From a checkpoint of a small transformer trained on Wikipedia: rotary positions.
Each number is 500 + 50 x the weight over the matrix's rms, rounded and kept within 0 to 999. Layers, rows and columns count from 0. Numbers have three digits each.

# layer 6 MLP down, 64x192, rms 0.271, rows 0-63, columns 0-63
405506513462532510498467567519465496436533477576460519440504489554525492451503499448489490434456544523459547465506492506515472467537545534442422607523510430537488568530483477495484482545411469
552457584506604410541470505430451491495589439559505403474528543459473562420545483503578583509474494484496535438539530507552458459512439494495524497468437502498442462421564508562499424570539526
443503566516411503445482408589468505506454493425527548490451510528477384466515474487456495517489552547431459559526537528481436512540502519452471467588483571563512586546490489554548424458562541
394539512502499482536490512568438561559538505445514529489535564478461435565529516510542551483483543493460525538507442634466527450412526559471482507535524508504513429541465532496555519498448550
485448478468404508458541584480526472486491476496397556511495553475560498504376440542383606469563481430397497500491482553480575472434570552514502509428578502540430497430491466514591638603479496
457477560436477517473530480483463482556512568523481480460444495504463521584468536482522478541513572564521486471546446540528479494536449497441478405507489498567560520563569467529524514466458532
565516551524524513477554549491624507549427483483462505552515517469552464512592601459510450574511538519523441569465447521597511579498574435548538540509560557488472513557451553466497423492398481
479379480467548534491473570463475472594433489578583490455548448520502453469511384543609409539482543522550467485438534531355501444512536476550485509513468475556441576411571511469527531432425508
588530446426446377516424474493484476457496586545536529572553543572529489498470526478420435512545482563558590535432502464515435577450525547461485551462468557492570467489468458428468446425478426
524417513487591502552528510551503589437428430533513510472572426571533498540538510526467563503485524461545523560485554373426457586466505486474440582361487529503433438461458549432499415564489558
552480490468513471491457476558497501557495439532559497501515528507479510477507551443471464449440458456520505511526485465486540544466480525494527504550480566514386495505497479495455477429539429
524472536576516428504467511437534464503518551500534545572489508511457548495485429552458462417455419531480519545533485521512440503497488490455392483471499469507654496491586552462508463569509455
526490462440508471480533505483479439352475503445391470518591452532590480491463502478557529562478460459444536450448512532457484434423444501428523433512441426493612456556511636460493472431470509
492483472557521452415593448522474517557559548476610512490509514552564532460566458452486512480573544441486585475455543440578509447503522609462523535578580554475533474488504515513405435492566467
495490590461487583477516507428520516599534397632572505404577515359489528421557475507480445568475483526596580505432536537452549517564473594516456531400497507521475551574459483427474441514508421
551573554507467478466397480472548537517509529415545564505499517527545508486556587555576491489497582533521525466475485397524513514456451524546528514446507532464507503466588491509504533449617494
464521498501534527567543419517556494491494498540425540442570453471436571468442524502439553486502486439601418533582409436484374449511586529433580531521524497511453582445454453487496435535543445
616402508506371485558546489506428481521426426435512428489647481580494494447494522548574406465466462499463552457502395508573527514487489584470553547507480549521477524432519498441538470503522593
554436489528555579508487561499525431483503533458489595499493468488516498622515542540453588519520457525407472535604554555464482526520500472513515510503513443537459524543616440506490481491509463
513495457494536489510495452488564489504538522566485539609473410532463557444456522518500509498531574492477477516474490520540448527510544444405521483539494519541447445543508550528432404497481450
459561526494584563610563599459455467539442511475396490433444424478403528511536512575532503519526519539469618544579475528566566529497492560572542506495528424453501501581445458472526554469471459
591523552452455501529492548446522501560510519485448482582526549576539477506547547520496548456480410565456526517506481542497511455441536459496462471524453482515481455500440523429522548537586423
466436482461520461516548482525508490549490510467549488504536513542594457503500540537550455551489511482504468538472446625501481459457567447503583514509482556443455490561465484610438512487468534
457491395496499465410472490582456529483512480545518527547529522539519538495496526533505381584562472495479443497554639477488483463453309315515575505496583424543454478507508420500496419517532423
495521494408473514486500446429691467494528561663505531494493478525497507504477467494564549550505445570456499511430413494434488458516515457523488536565543567492450461516586510455547498470478420
494533458428455422460477491503466551553521550603528487561542487428513430471438477418504473492482524561553530390340478498497444481492418545482398508525617423538485468471510427438534379511477523
510486439509398460382491538417556418514472612477510541558428493546452553442476525524382512533441446451539570479494360581487512529535639468512579449568529560558525494479630511541537422533530518
473436526530497559454470481421531455547588508533543489500352539476406503418588409471501519561541379474513512536511465434578454439505548425492555611531548496447461511530496439515547426464512571
445585476571496446577521472488509410559432505461526664601575577471533487540455437487455498551517535466470603534497559494596567557574564591470560439475502560509475484479534544434467499597572479
574534400442502467410489530509540398444439497528461568475520457401513494515564499578545423509499393569547499499532535454460433543482538453392486553510432507548487471509515549516525453509486416
463526462565429488526539523568541492467513476505507457542526550427444482366444431615393438490398496396479511547497593493543468485469520468530401520501507532509533502429491399504499481488496538
498550463547511492468459532554489434445442533482475493469483461425455488458469544578571495513539548515523507472494533515551514530437553531516562524466438513448563416416439469527394444458451539
447495506460523501486504418423455514439504529547453522451363527552448517464423493489500557559495470442586456469477454492432507492483494540520513475519474473511626527512473485449472486503632566
476467541539518550458446507492566433525524401492456542529446437464499416496444581536562556497409585494520475447557428501486478551499473555472507585538552537451479448489455472423617485472503509
551560397391562458511482385514546559555506414483510532474513567459464523541509503450627548465465470452472465540540504440559561468449481481452484501514529556483468462485452484525547471576529506
482486504512481544401467490534527494577566444543535448475572519587523530546470442474568517489567487497614519489523476469508457573473390452553517468555538540473492495529493493526509477471527438
475449528472493500487526538504524474479529592524455424569454508468544482601480511483512472499473441526498506503506486513460488532490438500533473464506592483509519468605528556535512468542457604
533525411539507444461478488517515512444581512480518559499550500524486488500426481562434554405448476439513507506478479583510521528510490527491549514457574505511519426448524469528416499494531595
526505547556501434509432422504412556498532491513440506448507534500399588584457581467425535507499461462492560540463516553436432448508594473554463460387487469469503588463454473492568458416572500
423415542506507494541519534508383423549488475515312475551555420551450438453493488483495539455520515422460471468476511429525522492453507541498447507560473508425435384503480517527544599534443484
441563452500543463389523518528547504550504418493383460463478518563570557505524590469502512520463509446470413468522467465500561479488494456516556510507503499385561509491536511544483512454592531
421506499577441539558539548507501499490467567488435504460579494472550495511523537542454515508455507461551561476531590543408530444596486558503394576461517434419515518539498440516508581527442443
537441570473550495496487566435389416507508496577436435460486420521516395494466538541501526537468475502528481586392506480493397545516482409456587492646465543489602418532422468467464513510501484
546583532469493428491530541498521377529475442521517504470538445498510436484421516495499487537514495584472519572526513496471528520505470503533558512540513489502492418498429508516503504569583558
440432505557514476458501500501473543501505415622509513501505545486563577450472523462475533460433566471530495507480443510543498564558557547460619613522493532507445467410546486529529548539493494
510604575492498492436462436438491520540476484495520498482457383554531458453534521586544538509630531557543424522531436489509424535519648505455433521550561483544474533447431492568534578484523566
415553477502506488506524523582569466472511475480500596469506568524523394523574463563451546519533530469437472516432561610536513489524489567442443575491471476486532530381528449510519510440560626
529562529483406430415559451505510401415440494386495631580429573556453555470391423446500594526516498555501559572580510574549479547498488465437460576583497506347577500538576637588562500568582463
465574420470510538519374560525514513483433565535448424591520412358454467557570505404519515644394561566500457527562390579428508589398561536559436469536584541512477446560590451500601519603450373
435430428529471472495467533522558614429549526484440550576499602525516554519579440444466448500544508490448490414521490499577529614521509417402461494594554487475536531488463485542475551548398581
486496483513441454551517545476560414472516538621558506430463494538468546536455496512514442505522548496458513604551424454518506497497509431499534456515558621565501596494462453490551558506473541
582505495468536483483542473511602477386350406547572480550483445533528533487478528554386555447518528468460471473535496452497512566564424499487579499500471444503407444506562543419536574454550564
529545517487479465434459457500446509512529521465524609457439426511448480414376517483507531524496587469476552431485546543557506519589519450469531455492559463543571517457444544503501494460533506
600427498469441512479580383454521471516508460509436521534427486443499486470432487568572419537442494496468433473516488461506544494556535466565433407482467450471536484502514490456541538477475486
523532506432452480374517599532562500585495501461570502499488410498447443536528445481511506473599459510576583576555481430464535438467438485488491446468428527439509504551564517466505499459394490
605516392492543518514553503538525503537482524516547398567575505496491539630502577559513528448505505464505564455613466434482559470499493521496453564524463464588516517485449611461420504513421488
553528502515536498541535510538482514457497416501470509525537466445488503521513482523502512520535441489546539518438522471508468447455424492463386535510570485527475582440436607513430514540564455
480573450557572541554454530485601513494467512430638525567424499484459575534469593479512455510566509643573507517520408494426547623518488438505481491507576495428438562531484509572413499544487436
457431540431457503483500499601500493518495497505506528429526529538536556502464572513521489518442558518503488516507545528534363447509545520450570483500554502497524604518506576384504508496483436
406509525492384468500413535368492470453560530481561518550574580513517557506445446499515468512440460455454507503496510473523445469481457634506359586498491468454476554407361562509508437369439482
504581416501447447505451526476548526432516473430562533530530493537424511425388492547437452509466487544485511561487506477492579483507500525511507564559433612594415392500553523518533572472569487
511567586538497555370489480517514498484510507461449475496601465448549530512547537497457439495455509432502538527446497525472445441578442433513465520479462506463513591406470552594448563562444453
362545482582476509519480571495545421530473462487515483510549484459517493438470505403556447484491542474473529468477512499502543538487582489506404445522560542585441545438461484543431557380493454
437453530510443499417473571528471565579451444559549440458543505478462420477514473531513470583461576609515376567428580423483441503505483567495495402514524486432528526598463548526491425444473345